{"rope_fraction": 1.0, "lr_mult_o": 0.949, "beta1": 0.95, "decay_shape": "linear", "final_lr_fraction": 0.1}
Each number is 128 + 24 x the weight over its row's rms, rounded and kept within 0 to 255. Layers, rows and columns count from 0. Numbers have three digits each. The size before them is the row's rms in percent of the matrix's.

# layer 8 attention key, 64x96, rms 0.0968, rows 22-63, columns 0-95
099:150111119111144122142121125128130163120155128122119134168116118132088129139111156095091154146132130108075105101104150080154159130155135096112131148123084128067123124089099105132114134116142051164145154156134170145126116112122108153115156118172123124161134134075149144107121136106125140154
117:104140140172077128154109147138110119151157114134179137110123133158124119123095093158094121149110125138137076123148107110158105129101111105126121089148099108114139117134079139173101165101089090141133107151100091174126106147157128106127131144154116116136127101116140129146133135129138074180
101:152135143117067120125103097121124137100096114145132144134114121140151111144147153114171120136126097146156149140133153133178090114119109107128099113132166132166124126112136132113150074129157117089161107110119121081112196104119111132090158144153104149142146134146153131162125151139091146185
113:116131151153112124134106146150102150114124160122096142117127137118131125099157107128110158094151103147140123142080111165079180133100137120157090121137095109148125182154133145121111107055099079144087105126148115121102132145138116117117094160137116118146137130158121156128180134129147122082
100:147106179121110131092126113114142136132134156149157160151178112096157077138140150137112122119164145156139137112136118172137115140107117101141150090109119183133104102153121134101135124138159095118127119120151141123097111134213160150073150150098129139134111135147146142129110158117093108135
117:088126198131076178115125160126103136133115180103106139137154129114119154177121132156139128123152159141121142160133083116090094117112131127109120124105155087182130144124107099131114079150105113123118138146120138149137143161176121136113100084127157135153129128120113167126149145127125138154
112:134113134125114137070134130115154098171087077148090116121172121147170088132115135118153131143094146117110118144096118090131143149133149164136148114142103135134151125105123137126137155114092094079100180119134159116084141119152126166130113132140166132160124121133113162136096106163140082150
100:131183123096111124175146097145156157103180125105093112131102129143104108099138112155094125146129116133087079133105141128141118114137171121117151084113124134162169116173152125133109128151115137137149132118182128115184118110118113186164128152120100108107110120147153108136125139127165114129
101:118107095132118164149152143125147104176112107152142143120140127135120133117114115154101130182152167103121102159151117060100092103124115157138128109111109125146111094146077155089144159121142144072119139125140199129137136108093165123120123138113146159155131150115117138106123125122113153164
107:159155134105147090144141117116099118134091138151132150123125102175135141137129103120116146122149149151124163092130104077134130104170131180112166098167070147141131093092131139174087114144182142145137150157166093114135128115148122110153111167133141128133141134134120106108131099099127159126
093:138126089141149118121160185142138126112142178091136080135112140146107108138136118091157118137134109146130106136160159100164116177111128119191076129095140130178109162146134171095118133110123121155094162121089127113131123107083108119109136135134149141106145154110121118110118121118107139091
088:134139162115137128133091093098103141139125069088160141127131117153142122155131154148163115152141153155066139128108105089138113110127143115107169117152131106126098124135151135140137196130166130096155132179087122118141133119138099088140093103123118132100098113156100108167111097118121123116
088:128103152161108098067150142104156151123157122130111115141168129159107146157133142123123119109128134102125154146135137073105141095126143150168059126179134167119141152122111105139076088130152152150103098162117137119103139152124135164125119146113114080096118127083120125105133117121107136141
091:141146110097155152158119093101140131117109127155165156112126116108139131113085155149114060134159155121103133086127121132096144115128161072108144091116113148139155121155145126157118108130131179114143111146127149124107145114133113103106111168138082106095173094138143135143132100113122147189
089:090102086129119149116150131141116087136128123094082109117142138075142102138112138137120126135113141119164076159145121133137138137096103116166082145103135092160165167123138139098144116117132135118106131146162114147165095130117134118125150110112150101097126096167168110150131165107081181115
084:075110068170140124092135124096090117109145151160109119145160133133147148105119103113062134112119121143136124124150170156087102163123129121168137130136136124133138130082116117091135126105139112111082100082141114107133103107119102109075150116115133121129127160129160130134160141114144078123
087:163160149141135110124144143131118121136179124113119159122137119123107126152086174150144108119158134118121169135128082087116132115161144131155146079100117125122148122128198126151173169129175129100125167127093127128143122081169162115152112153142123178093113148130107139133133139107115126113
105:089147164114134150140144141137144093146156137103133158107148119089145139092124090130140089126137115095103170116133155086106109122093143179142156146079121135125085139131131150129139107144098138131143115091114125147137148141085135158147112184127191097126130118164121178105115122127132149114
089:184142084122091118133118146086088152109097134101183163105125104125127139122138115161072138145102138129112081097140113126122129130092119147098124140122068111132122136107080128174096139134120116131138105145138145169153120147140158131144142100118110092129128137144129121121090171109159100119
105:122095125160115150134135114135089112128119123098137124135100138187113102142089142148157117126122158098063181113151112135114143133163128145096112142134144132102141127152136122132142154149164146111186101154118145155175167113109104145122127112172142146114122157152136162132100183167143135125
080:124133146148157117159115171139079129121168113148091127075110147126128070123139149176162164122158109113136141107111150141108097129121144119142090139139129119156111124168118095115101127133121123158120145116143161143097135124097143164170116138145101107125154116114129086140112120195105156088
081:100115135111151123154172119154058128107128123117130133128137155140114115120121174120192134151158111102149100136080147164166136128122129102129114131162140099118103121134120095098111077101159116182114159089134128147161144134118087113124121160156128128133165162113129137137152165129123145106
090:141149132111114071166130134145097154130122083085107146102118128105093083124141111154152143121143170093125130099153084133174150096126122130114128097153164148203155123164129169138121161101101143117160145134127119152108108156130120135150135126097129120164144114127109143156122127130137131171
098:096135139080152126151132117156108158126037124135141159106192138156108144125143140149137098111120143115115170135142075123155101129156105129140127101148118150115145162142168135184158110124134172144119151122144117145116122133122148123145126155141139169153100105152122159143128148127150135098
099:127179159112149140105124084123104117088133191084133128194162130150145132132128093162137112103135129122152122157125144105154145154136124115083096109089111136080169117140133120121114144113148156124145118129131124135151096134094131122148110122152092158111115131122112149167159170142168102125
101:127157110172147111119101153121130100136121161159112142109136076147129128108137141122099084127108122092138173131095111116148110138125091162128086117088117150129103103151096127092135126079106114127135161146113144125108143160152148129128113120075131144137138125086154131105181105123127112058
099:145189131116127110141125113101135127145140143156178147111151148121128114131121090119084155113114105150083098173125173143103118105131129138118136155090146207136132138091123142157112088132154079155104115145123147126146124105116159103128119128112136100130082123114115154106159138161161116115
118:162130099112131106113157153121117122137136108112126129106157108093124099132138143115052169096120189106100074139103162118143106090121152122124117132143153139153124098115082151140117122128095122088085131115121152107133099073121165123151123116104134108142152125121149119101158104118111085132
102:134156132124164096128088098091146153117125097150166158171143157144109094159101097183163097116112116134099126174123125111139137108132144136169118089142112140092140114125141122122141114134154131152164107119146118107121141142122135093112144082157112099106157103095115136188138155122092144150
101:107107118155117126112130104153151166091135129093119129131126112141149148186125116145098152147089106080158111141127117108107131106135117160141181150117174128150122137104128190105136121167106137122124141113093147112084159102066121169101127150143090129132137107148140120081115132109119129146
116:115122177134147126154159111150100145164111143123163130149137120106163160146150161156164118153120145173115151085110127152150119151099151156154129128149112145142119135115166156099139151161130127147151144151150129166135055086137113091124108148187138130113128136154155112149113119110126095155
109:140129109099122154122044137128125176121154138126176152144159128153143171139109116121131112128101128128132131133188100083093167129137114108096151115100113107111117147141134108126093144116098085144171075155124127164150122146113117090111097117127152098099116126122144126126114160106133141116
100:118167086112113149142078138123153157143143147119114118130158128134098102165144106104087126095079138144132152149149151107157112123171115136129126076112125110106139163129145155096082118073158160161168135103152132152108170124129094129126146109133126118109097161145128130150137120157164144144
101:102170122115121161137062104149086127150146141132142122135122131152129129113106163142104080143141093103117108121130137131143080096172107167156113145108147165122074148112153157147101159188169161104139108109102121125133114142113131122101119137138109133112101119140117150180130120154099127126
103:104118113144100120112139130153158116140081128156064156093121125108117117107114148099126110103092103087153137148125167152126150078105136144139125144135125087189136117160152127143117127140130115121103125127123143161116107162147114129159120171079136133092150153141157110085143181124122131095
106:124079121146118139139144110140147087157100133123133149105120141117143086116088095142161146149124171114105097115126137115119134114163164127170174129102125135158130133157124143123123172127155163152082117115161134100145103110132094184101112087110097087139152142118151154113082140156118118116
118:122145123155107139119159152137151132106142157119120135099155132077144126131124149151142101080126110150088123121149139101112091165164116157131134137160203097172167165141142113162140135072097113136105129123086143132121126107138114142165118118144143109080127082128113143123139105107152113114
123:126122112124108150111140132138134143130165132144129148102165117152100094177112091108190086134133104143094167150120117148142128155121125137148154134082161123095127157134107109137113142125128138144170123122136147121162081092115129126109071131172109120160130095183109123112126165089108125099
125:155122155116146115130136113124173096097123141147145162108133114121106115130151093142147142133139146141157161158111132103096136112160113117120136159119185090100119128090107127115149141134140100129195114089129143142153132136112107134152149154171191120091098110149080142102091154137130163111
107:100135170190152118155140114124122129130094126133123118129107138134162131084159169100143143143153113174153148120147115148089118102144122127136102100088176101128139141153123139157097126115102153129104138109086113115145122094153104112128151149088152125105071085105144155097142121151095101138
109:123133142119118156122119116160123151136145156139150127087118165125119136153090108112145154136126154143114128135139113136117095170140119111139144130109158134074094126077087122129124163172151162181131091153128100121140148158104089104153103062137110130125122163149158098133130125131100179152
108:135140120111131151118131119134137106124071156137138110108158120092138099130152115100134104137173100118138121093112133202127139124135155104122154116197104162141175152117100097127129159111124093108137142122132124127109165117133091101112134071156136112125197128160135106128147114143134122116
# layer 8 attention query, 128x96, rms 0.104, rows 23-63,87-127, columns 0-95
187:142165141120124119125122129118154165123094068177156188135124126087138127130121142144140113142175157155142122113089113123141183119146144130097136124144138097116133085117147154093117113106151135156138158138146165149117148095122132089139089144141088146128140120094131155161115072116122110106
131:160210132120163139099114094109126158128122158172141109177159139122147147106136143106129106091106184130098116173144150141128175158139133129175105148131143140136118095101150107083113134121143128129113132115096134108129112141116120081103144110123159130125161110141125160137135169118115145138
094:135097117101124158107099126126135118121134083163132149126182093113154156110125136119142124156143150123165104115133126163140127147081155092182124124122123126134123141148101113109114136115085123127123109120141164147119080109107112116084150127145098146096136124127113163169151158113218140124
094:096115148139089099110104139139115113164121121084127109161131147140141150118153127132173138133110093153096156106161110122167134176136137120166118109133127141114113126123140109169135147165111145119099117104087102103142101128178113113126170070110125097147113162136153189132099127113167125133
118:125135147107125127144100105123094140115155099124120146121138129138138148147125084147168138089096093127126128136150138102178127160148136128152126104084149117075113142142131145093187110077138135096166106068109138120083128139168124145119114126112136104135130111067152127152135111098159124116
176:118140101129145173137085119161167109151122143110117116130095133156155149121126137088131150103134103157128093131182143168111142127106139117160100133115109159128132165094159135132109095117137118137089139178135160162125117118091098161149115124109143158082145169140149107161103099131155110091
126:138128095134157111121126116126098118115141159142088107108155124128166136088150158089104173111130108111129112115077142100121141120130131150140166160099155138106085108149115162116141096165109154133107146121084163154135125154111084133108134135090150127131110117175090115119199140115123135147
113:123101135121133143170105152151084103129177136131127105126133096141171118110111104050109148090118127108114150113104145104126128139147155136135149160088142144149140099102090099140152140127130120173153158118115140136129143080090102149168152125102161139103125122168105130137086096115111132112
087:136165129147123133172141105149156120103154154127129141107096077127090114163126157119103125116115147148149120135149179131123131113160146144160127112119097133130113108141089122131128182087102126062099080139125120137104083096079124138133153154147103118139125104109109113134139174126156094118
095:120109150140106075125146104097113123172127072141150120168145124154123106135169104117118141093107122119150127116158078130138165145148132109123068105149145118122153131102135107078137116100119143145153168174128108160097108085146154115151106120100124125098157132140108129121138141129109165168
082:161130154125101150146168107179155117139130133164160138098120098113110171102129097107125147149162138102117119073090159138115142120101108132100149104072143129125122109126125109144129172165142117116152095067108134131107129148176123134134128145144106160152161120135157127137100141081142138147
086:093107113143118125135137128145159126155127054122133154115129173103143091147162127127132140132134117117112100113119108159080125073149148150119104145137151138136123137128108098131149125126084094165101125103116177134097131091127119108131064127122150147116138097088100111111188131142130137094
076:142125146145110135121115138169146142138118152154102122134117126134130137107133090130142184170127115141129089106147179126126099121120087184130165175109113120134100129143135127116116197130168084160115113098139148156151151133131117115125160124093129155148161122184101148139097136117169144126
080:113123106135138119100115141083095123132126094137101124150120155147144142104130118163124137109115132173104143163126123113122106119130088119120075173128091116122152164137124109061151118067137106187094171114149142122118110081096145144127142122115116118136104156119131113084154123129103119091
073:105131098125109096122095155127134123131069133113093173136102132149107120062115151188117125099138090160132129166123105122095131116126142116133110144146122069111135173110150105103152104110100102153129133154165120134133115097112140162142151137097133108101138151114129130098179140100116107118
081:147163136135177121168068097133132134121136159162144108137125097114114155136139093115160125158138133128113151116159133108137140114128124133142163130139117169149107134131105087108126130148150171173095142153141130129128203154103122104145146115116098137136147103138123116178074157105172146120
097:125149116094129110126156141095132144128163101155143142114097153124118152156129151130150152115103148145116085142096085113140130149124120187109101103112116114141096121106155168160168154103131145099140127162161131124140106130098135160154080107112152153117138176176102083117102115128107089114
098:085140114102149148109130128122160145129153137132107094127089115145110111131126121134144165111116135130146176143119125138105177147116158117101144103072119122135119114104186139194172087121118114096131097143112142142187136137129135164141099124098156102143154105101145105109130149107119160093
092:125203144130134113120139127158091119146174115162140120114124112105135157144123098081139142122151123131126110115138106101124102106102071127120170104100123121116132093143117140167147131132115133151135100089111120153121168146118106144145089132141091171174139153098122110143099158097096174111
065:088144128118122088141126086134117142140154140135118174152151101121165144157113096094131067131117109095102098098106080115083201121124128138108156128122119168149126114131092123111136123117101124168157085102099146158140131127136128118171128147135119160120122112099138148109128100103125140154
087:142163114124107129129127111156143115097168117117137077109139097163135144103106113109111176121147147140145150098099162060135116144139188174157137124091099137135130121113106106117151147109132142131122127098107160134052162096113164154125134135144135130141147114112137120173131137140152146142
079:166167131114099118118156200106139147172148087142138123123104093098157142144145131111169132169127150140144160146128148134095114144104137148149145187141146116097139146137130114101119152132116141145138148145099153155123196119119138113114114124150147144173141126159146140158141149168154160123
100:175131142129139163130160091118138104078126169144122153098132141125159148095131122131163175117119178118140154182111121144144092119088167110093133139131115102141128082106120151156148162128165134109119117125144119145118176132136118099184134155138129107151118110147137107107103141160107162122
090:156123136152140148127126117074114122107165118125147140124105112153116142130129136085111153147056132169122102137167124125100105155125142140134174133135076149131093129124129140110126120114146136104128132089167099176165099096144127122138118156132145133140135156123098119094133161059132078112
098:142094120139133106122151169107139176105101124096120093171117169136131140092150137125142105139129099125163138121117139140123125145095151137131107193156122091116137130130089110109105098127140145113104085097116152087139133090145182120176134161136190141136148125124142151129133118088157117138
062:142100101107125085119124137138135132137103103145124088170138158128138114086113106135112171133149106151127138183167110108142126130111122124142162150110114110126143100084094118148109092088110081102113176134087101078112140136099118144089146113149124090100128149101144107109168131125103132105
105:115196137172141132139121104135140107152138177119118122152114126110156181164140152102130132129138131094172119153101108145129121100137137152124140129161113147150137131121081093179111139143175115137111098107175117122156140112158131090137126105142145139138140052132131141141091124096123141133
100:147130175086141088180116120137129137104113113118103152100120143128140148177152122156160140149129161157124128089096057126161121157139117132120108134138132092146099122121131136096135109169150138144119155173135139153108080109122135136134100084169110143139127144133138166156127114106128089097
107:139103119098159157121152083135156132139149097133126106140166118119116154097167116150143155077136132143124116129122100114067124128102152123101139133125148137121132087154088167114139069136127103105117142106096152139123120122156112119129121113098147089074071148099099123133103144159127154159
107:128092129111152165141127087159169103181149117132118141111103101140182160139113083138160127151120149130133131145113123130106117087146137134121116117141150135171133102123124136126139089177144122145105168160146160136127113077164118152076108122137099165132152142125134130146131106132066147105
103:155112166141114094150121123180134098171136113128134116107132119133128141163112091087114157106101126110092108179176118138124118097130133102101139087129115154167123147121092144093144157110158108129118163129116119119127153145145125140100180137141101111146107150167140119088162163112087154127
097:146151113146147094098104116163131129203134136121162106144113151144109142123123132163123122105110167130108142116129163120156110122142132161119094126118125143109096171136144153140112145125131123165126144135166110098137139115106154075168165134090135106099135107101135078164132110088165178115
104:112089125107117164104112131115115185139132126101083125149136135163129161129189088120113141096130129110117146143145153084168123159096101145139131097104094134120109139128109153121117167114150152118157121108151147148104105117145202122140126091090139174129129132156139107107129124132119153091
097:140133140165160103142158142188109088147149150150136152105105126106094163138118103098104147146149201107138112141110098140106141148100097127102133124139123113123168123129128089132151173132060123146100105102136144124106170170168129124133133126115147118156139151144127122110157111124141106107
132:127125120100154114097132140146164136119122105123131093133079113138132134114163081123129124119145115128157129130165073128121128094120159115107132108108143136138111114159130191140117129116130136124111152110118134117084074058120149143145136112145145131129113191154116127127084090115176175142
130:125090145165135160130143097116154153148146109115126115107134140119133223129162152127131129120107175137111122107120117122056108091105132152113094120130123139109157151121136089125107130127122093128103179140112124133122085142149133098114174097091150146097145133151154125098139121122107117141
120:147101148114102120129106179120091085102111074085120147144105165128120086171100117149140071141143118094147134127156164144125142143115131131068130156123127149128114133099104108126098092131129125153140123140131117153154121132130096079166131119151138173143116138109112174155162133119112120115
105:136097120132096121167123128086101114123152154108129149094136112102112124084117135133123104124123160146108131122125127134132139118109127118123131081093138173162153121130112136143156193119135079119145178121101115174137144139125144152088112115114213087113118137120125147136139188140128131104
103:127177157137140150127116126136138147143110143112122083133183123112167136087160133137154099135161161097111154117103126133141122089137121127113150052067164127180125129144107138130117140149143184104106122110140120126123142161148117127099148106130152100132100121110106158078140142140112142122
104:115188127093153131123128098126123111129143125070130120103102181088116135145129133112102104121118127154137086163159139181119095125108159141089111159121170138110130161135150117098152158144125136154132098107165127168175128117156141137122084137151119154142124143144151141140139157157107132091
099:148123121167102126139109125127183101115098126154124101097149127083133140122111144114111115064074106170120140115120115089085131143112145096142159092153103134143112137123107136143142101169103102137122145118147189148144131130175139163124116126102101139142097107135117145160096143174135119127
191:126127120142107088145126124180136102150198120093115115130109094160123132119156142137167143105123121158186141168143097137109080145165134104123144172134172113098137164115126147112119112132122125153126123111130107113128104119126134157126161124096183110108152145101087122089124135134090108112
110:103133153089151143120127127096113126123120117133102125126112170159174110163122167171144128108090138143107137136131113161141132137161115086114081114146173137113166173114172162071114121121109136122143153149106129121111127105125166122115170080110121102101157119104100118108143109110093134155
099:162095124141132122100112106075132153098085141122115137162183104146155129129120145131126097156125115161138124100109148120132113124097118123148181147150145163098146121156150077081156120130125147092140157072123169105124130136111142126125131107103169107133111125160140132142112080133148173136
098:087166152164103127133103153150186103138120134123096114130150164115117191120161141144115121136147140104130152179174140157139106132145129146129097125130192109123119096154127140147099123145125144139118117146165117146122131118111104109105099108123106151128156111132160154150078133083168101128
101:118153113108129144135081145129110137113123139070131111160086090151156113091100148092121094128086131120078099142134116092152139117123143152148120107153099157135113138086165141118119073071134143136140107134099093122119165109102138104134119157094111165138131120124097120096133154118099129127
213:157170150100129130161105084124161106133093129156157160109082087118122152115147126112148120137150154153096125144128101134110119125149138130108174079150114130133127094133141184148132156140165134119143121117126158151153131089127131136119148101101105188120125129125166183141103114107117134081
120:134103160111106141178156136153118077150142155108151121095120141104127141090159164111140124137117133120118135128134150116099144082163121162088149125119124150152085082165129163158129139134122166168097099145133158147110100143134079156126147124146152136139120111157117169147113098131168164126
120:164124152159130113111159072120118147134124116139138103109071111077147119131127089112131154123135100117174098142133153089131133107154154155115143126119143149130101105154107122129142126121154141144146166111102138173139153097141115094153167100103179151103090091125142150137092100118101116096
078:117160111132179169153154171129120137163124087144082144127148118079160119127154148120118139125132158071142090116111147168109160119122109136150142130124172140114155125145144160125123138155103121127121108155080132125097134128109114171133118143080161096133148137164155097117115107152093115148
069:142119156145112103088135128091115132141131130166098145100174131140135114116120131167146109112085097128111093134104143110089124111165156135139116172172121129152152112102123100126136129133103126118134082118162162105141115097092124111134099159123109047153139103136150112130176121103164140111
070:125182131153146132151124125166134126134118146130099107082079091084123152120143105158135090109151125157132155062093141155119149139141107115119184109146147126091166118119110102135127139126123139149104141146161143124092176113147153138153123127116140163149130135115084125150136091083127108114
080:123156069122091154113125116118121119134129133109153170123144149150129116126121178135119151142088106129131114144128140170143097138123173142176119104125127133164126144135078113095134122127157086089149108150154132172118139158184151112112140137192121104138135139153164112082139152121145121116
083:142097134135175088114099132135106114176106123156085107115110161121127115149159100064126147149132169156132147115166140140101125098140088145150183110118159116095128127145135142191147119148167161142130164123128115085130135111111109106156135121104129148134154121152111153147117140107110103135
080:153095157162102152102143111141171117123139108104085131134126125163102096162146150121127108093114143107085149148147140146088116126112159108165099140132127136182071132092152122111131134142117105128129119083113106131152085122110104110150152105125147098165153139154138109076159146130110099118
072:107098088148093166115117135153172132143146128127107131138134108139111090122118114108118130084105113101083141167139117113116121095143113105123069156122119123170081166097115097087124125090142086115110132111124131103102122128102108122141121163144155143122126100110163137072174123097104125125
069:125158119131146151167108100136086105186123067119105155156130123127095123156154110103136094154158156124103078115113132175114147130096107138117115139088125136115150132084133154135132158150130116134108153107146130096155137107132131116126164165154149143109125101098154180134074109134124140140
106:094136135124127141143139162134143115072153132137132141123064127117151156097148147146124208092147141114127134132110118103168120123129141189123109140160180135148177137125168151122113109111142123156109140106154118123128085110158128123159136143119090121134111146077158118091138143138127129117
109:103125126131085119132127137126160116149126167122160094138160090145083139156106122132100127132122162126112112130141136079113117129109145091144106114093098154078088108098110132140130161127133130090119117153119080104119114123122166133067121133151119160158122090169163154120157081095119130122
090:148138134096113168166133111150115052142158159109125110110134123122152129113140145148137107128161132104113106119138145094128116177111148158140115130126125173099132125098149130151082134140137101155134132112138124136083093132132167108070094141147121178178133121087176137142144138124126149105
078:182129116119096150159118102082144098097091118116122133159108103140145130145130101118162069170117134139122136125069141100126124153125162178149143150155125132120090149124100154142081124161161144144135160107128117106149098115113132087122126143109170149159117128169104112111144138102125134136
078:116095118117098119128153113122144131139171128152128164130137091151130154130099174175156134185147142104096164126121096100121153127168175153134098130167134160121118127110149135140142125124144167119152143117167111142097109160102165144111105162119112127142106184108136191145120112112127119133
088:150148161133136100051126099111136136074111117098103162125147110095119125143149120098120085133112129136087156143134134130141135138152087122133104135183110179129124143155132102081125134136126144130104153098184124097140155116119147111117135118127108114203118112149121146125101143119144128144
098:147129112080136093113107105151101125121134122161128097151165149096101141154104127122125121123141135154100129100131181117107099142124117131153118161145092142110138134139134159147127103166124118152143130092129176095167131171121110109131091092148126123115162073126175126137142065097169117125
093:141121142118146088155139157168120109207124120165149141120156152108150154141099124123159159169139185125119136114128118103132124080136137135126147112080167127085115113143110144149141166150134157136148135093138128139147101158128114140097128098105109109115110136135098133169083098150155122150
087:124086155108143066104137118112117146189124121153135151122163139150141071078104131122138126129118104117144130148153123153121127115157133099103110173138100115118126099087115154132163156105135072112107129148099105110124149162119100157091128131128087113110117137104172165122128131113099113145
083:076151130139136136110125170181114146146143169112150125130134134131138136128118118114149086128152126131146106121146147151099124106095136102111134093118119140174188156136108116139156108118105162083155087165127092166101139151155119166105118119113136095095144158142142157114195133135139122127
090:147095118154120080156134099115096132137098151099146130105148133148070161128146132101098132125117115109140168136142162140098136086102091135151155127108114176107170137114112133152143161139153128121137160084132152137098143131092105113162121142128154094133146142080123157106116136154135078163
086:129177113115161113159127091142114148161145144150157168107134121144110166121144131148108085130123164127137124102129117151107105112145097151102186119076124149150114105094128140181148155146127148121147113139157130145107136123142128172180150163171094149152137143116171146134119136155128145156
114:136078135121130123126158120143183136125113148137131126115122119100177106111127128091096122082153128178125122138152177106132143109141140127133171155113134115117105109171129135128171127131163104136074101093142096157149150151167132141129145154123132110111132118153165131167086137135090179131
091:103106176133094132097093140154132103124115125143121138145084122127168147123122158100133159137165157103145119136092133137131091124167134136121148110128126161140150116154106127138171150156135173177127104095151125152118183112166082116092122061116147124138135142135131130169111150138134132158
085:160148120152105137174161112132127154148113171101163111133153175173133151114092125136150183144171135117143143130189160132104103149132138109105148174159129102122108143112175162112120145138161139129087111124118139106132137180120123120098151147149133111159116142131139142131154090135134152130
079:094137113106104128114103159137120156099105095136146089136126186125130109114115069073129114101162089124137154156101119120170110125137115129137098100138159107112148147162111130095121151150130111133146146086092134118137162122143105106190127171125130154097140131088111150154136151116154112132
086:106119094129133133141141127105135170169119104126090136128176096187117149122131144108121129106163144125140134141137168113096123088154102149159163133123127142121144110136127151124116170162108133101167143124138131159133103104133116157169146130125163144072102154111128148084057119152139103128
091:142171161119111127148133121115202153173132139145118114095135091148099159134132185157145139129115136149105134109121139098101157144134101141091135104161094131140112070100156147148101128132076147169131125146137118158148139135084133131140124131158146145144167131148120148106126111093149158149
091:165106095139162154153089153150109092116124134143125131118138108145163126125131139153115140132129152160128184148110152127143118144125118121108099170148161144152139177078123127084076088156122098118163115145149110113087075092107159157116109123125107113093118156150139126138146127152104111121
137:089100143180100119172160109120118095180122122145101100138120128113159156104107143125161126147162150112140140115078155177121127099152121111117083136108146129141150175133143136168110124146117127147132108120145125090140149119127101155102132125140145081103180112133150085123114151133173123121
093:120105112140130123154122134132100132145120116108109166164119150131115149139158128144148085127103142150082184129118141136101112121118150174114112180150075150144115120123112170128159122094096121148152081161115158139095146084094114140104124151140130136150097170117099164136159135162093138119
092:109115160106102108148090125116135139141174143177127150142127163128123158148087117114123167140138127122212152167114107146110149108162095136137154082095153170127125145134102105137131139101118129155111100112140132102127160160131136125129104183147102150162119114116076109118124117117133146132
088:103114110105148141112186101136116147174103116131118096118145101125102141107119152123119171137126188092141107106107119109104112112186121094121152087155137118140097139135144077101144130164150117116118148107156132127146159137112169117063116123110157147113145124155126157139127130160112127091
098:145178160107150123119114134090125104149095139121135125088110119112180106126163134153149133129149086085139123135110140146124159132106151131083106099120170164136170093113147114124166126106151143140144150112137192155112156130147166104133137136097138141105121078130153132146082143138127127094
097:144138141150141102130102110119123129170109170138129090114126134113115130127146122155109108115131110126094125101174149092118143140167129103074170063158101117150123161127136143123171106118143124133128152180145135092163131145148155117136121107137111155098132078130130143165117125084113188140
# layer 8 attention value, 64x96, rms 0.0898, rows 0-6, columns 0-95
099:152119133112149125154128146115132159085116095077125108130139155152137126085134109112144159149150153125159079104107175142152098118101109175102153127144122152123139141107141156090094113128105142167127146148093090183128099095142139141126157096121136076131096159130142141123122142139170125117
104:142111130144135100095102102135114148106160141123156131110152120118101108097112126115103143067135145137183150130095123149117130119098179101159122135118134120141103168157148146158161129112143148127191125137091123150126114155122124180146071142121118115151076145164143089150120109135124116145
098:145111149107116086127135157123117142122154092207092093140152083110117158132092141136101132172117128182136150131145113100117134123076095124129118109118129132090161128157148126078103168105090111134118160111143112151127125112150140112107128121147153166118105148126137148154144097142105135155
105:125160182101150092120165167157150133142101123115154159118182143138165116097121100115143098133144111150094099111116135163109090109147157123161123143145093127092165146138120135104134114139128134150127085113143108165188113109110078138110101132156150144161153111142111138096125101135126125136
106:170106113157150091156081121117124142105114124128129083107103159127132082105145106088155103149117145122146154174187144103151120105109117144147121113168144125110120095082138110118121174159095129125140113123128075121156149102126161114164146145133117129160134106135124153096143138089144107135
094:130111112156145124128169123102123116173100101077071143151177146138117104154173131141067112120130166137104143133144146132142133126112059102092154131097119131121152131109126153098140144155136132120134136111148124137135117120165143141139110130135197121113109126095138102128092160113137089116
098:119150103137121144150120124067159109144144115118145152110095142108156167116143130182136161123160095089132117137155147145113111176124148171153084110124093109094140142156094148158129149138104123151097117115075136122123112114135110116170151157120162161115086136106106137127131138104108151092
# layer 8 attention output (transposed), 128x96, rms 0.175, rows 0-6,64-70, columns 0-95
103:116142123111113131120119145115109145127153136105042116099072109085182131085142127144151131114109119148103155104164134125119144154162171120084114108119114126132144129150177117119178154119117121106106167118165130106124141149106100135157123155128116181139123104140141123110124114101103148137
112:108112189099171115156156110131106139149139095127149130169148171128126162165156133153139147174130126116138141127109130097161110123167129179106113115145087128094196114108130112086114123135151111131108139123177135117131112091141091146111106139116099105127127148088124118154122108108112139114
103:112111152124058152117131113139136109108124138086153130110117119151130102118158116131130104105113145124128125151080164137127128108182134150090177139104108155157126160106104127142135107157154124123133115084110118100093147142132138183117130150151089135143136132130088142140145167088169148179
106:068129123101135113092125131179136149128118103130111134137126131118137129108119164146138107127125144145137152154124153134134097178104080127127149107119139106171147103143153112134102119132100135092108148133097119168066145096148128147139167105091117140111142094157174168141145165075129104144
103:048102107144138173101136127121116137113145150062103133152147146163130151126156117173108153142112094116110097141127111121137105118156060133101129122100121099097158110143119136133136132111104118117109136118105155109131127156111110136088149081175136141096104093153123148121123114147143120108
105:154122084097128131139127198132098154119166099175161096130082124138116129135154100134108122166149084134106159111100162121074166125142126104146124161142139143112095110155148156108118127105096117150145120126103134127128128143114133137096182161102102135133135112126141087131114120110108135172
107:140188160142128125093139136134140114155151096133137141111138115127101142152150147168143143103061161137103147150118161170099119135150143149134086149156154142135105112101123131158132172142136130126148099075167122092138094158138137134125151127111128151139137104106151160125138087127103068122
094:123102122140117146139142152144118167162122104113207147112181122163043110113104129148118133156163112117147165113090120126125099138139109137143147170144136129129065135129107137136106138132143107142132080150104115115116109118147165153107143112134131136115157134110124138135159132164108147157
108:159148101150068144104103161156137119097131111114112117113070062114118112077109132123129137114128134126110148145162124153120160142089117111157174135133139127140091116122115102161105083119136121127156157100092126113137159133191149100116118141160130162122148120146123135130163134141160126135
096:158138072148152093106123112125142134181127090125082131155127081108102137109125105116137118127123145151115112152117114102106101130148154159162097131155158142143131093145113132082109146109129158107128153137146136125140092076118163099129156080141181159107119074138133147123123117153114129107
100:116111101162157143165140115139123099117149147163142125102133154119114101140153070145116145125157120136146110085116126122147142112178159145129127139145162116083109119168134123101111133139158130139107114118119173119178152170119097099131153112093134113113130150124135086140121081205119122149
105:171137153094114070156137142133120175154118111135149131103080143111125125131115121115110144100119160143126122128108156118079141128095154120135100117111130165155121143179145141174135112132128125178138066107123123169154123125130152111151115177105157139122157162114164114116125164129091112142
087:141129150146128130154101166129138106111099104081124161121129156134138137118129145115172106139121173139142142177176130134121106097108143124116120141079058114155135143124099073129124137099116138110114086108142140110128114128086117127138135113123125118085144145152141184105133176132130073118
097:139115140114137151138144121124150115086124129128163098158152150142181116123103108109115096145159108121095160096145139113126137105152107112137178126078162160160120148137159161135168079138134113160131119168158135127134149099120159161116085149112137096130126146181117129148111147105115179105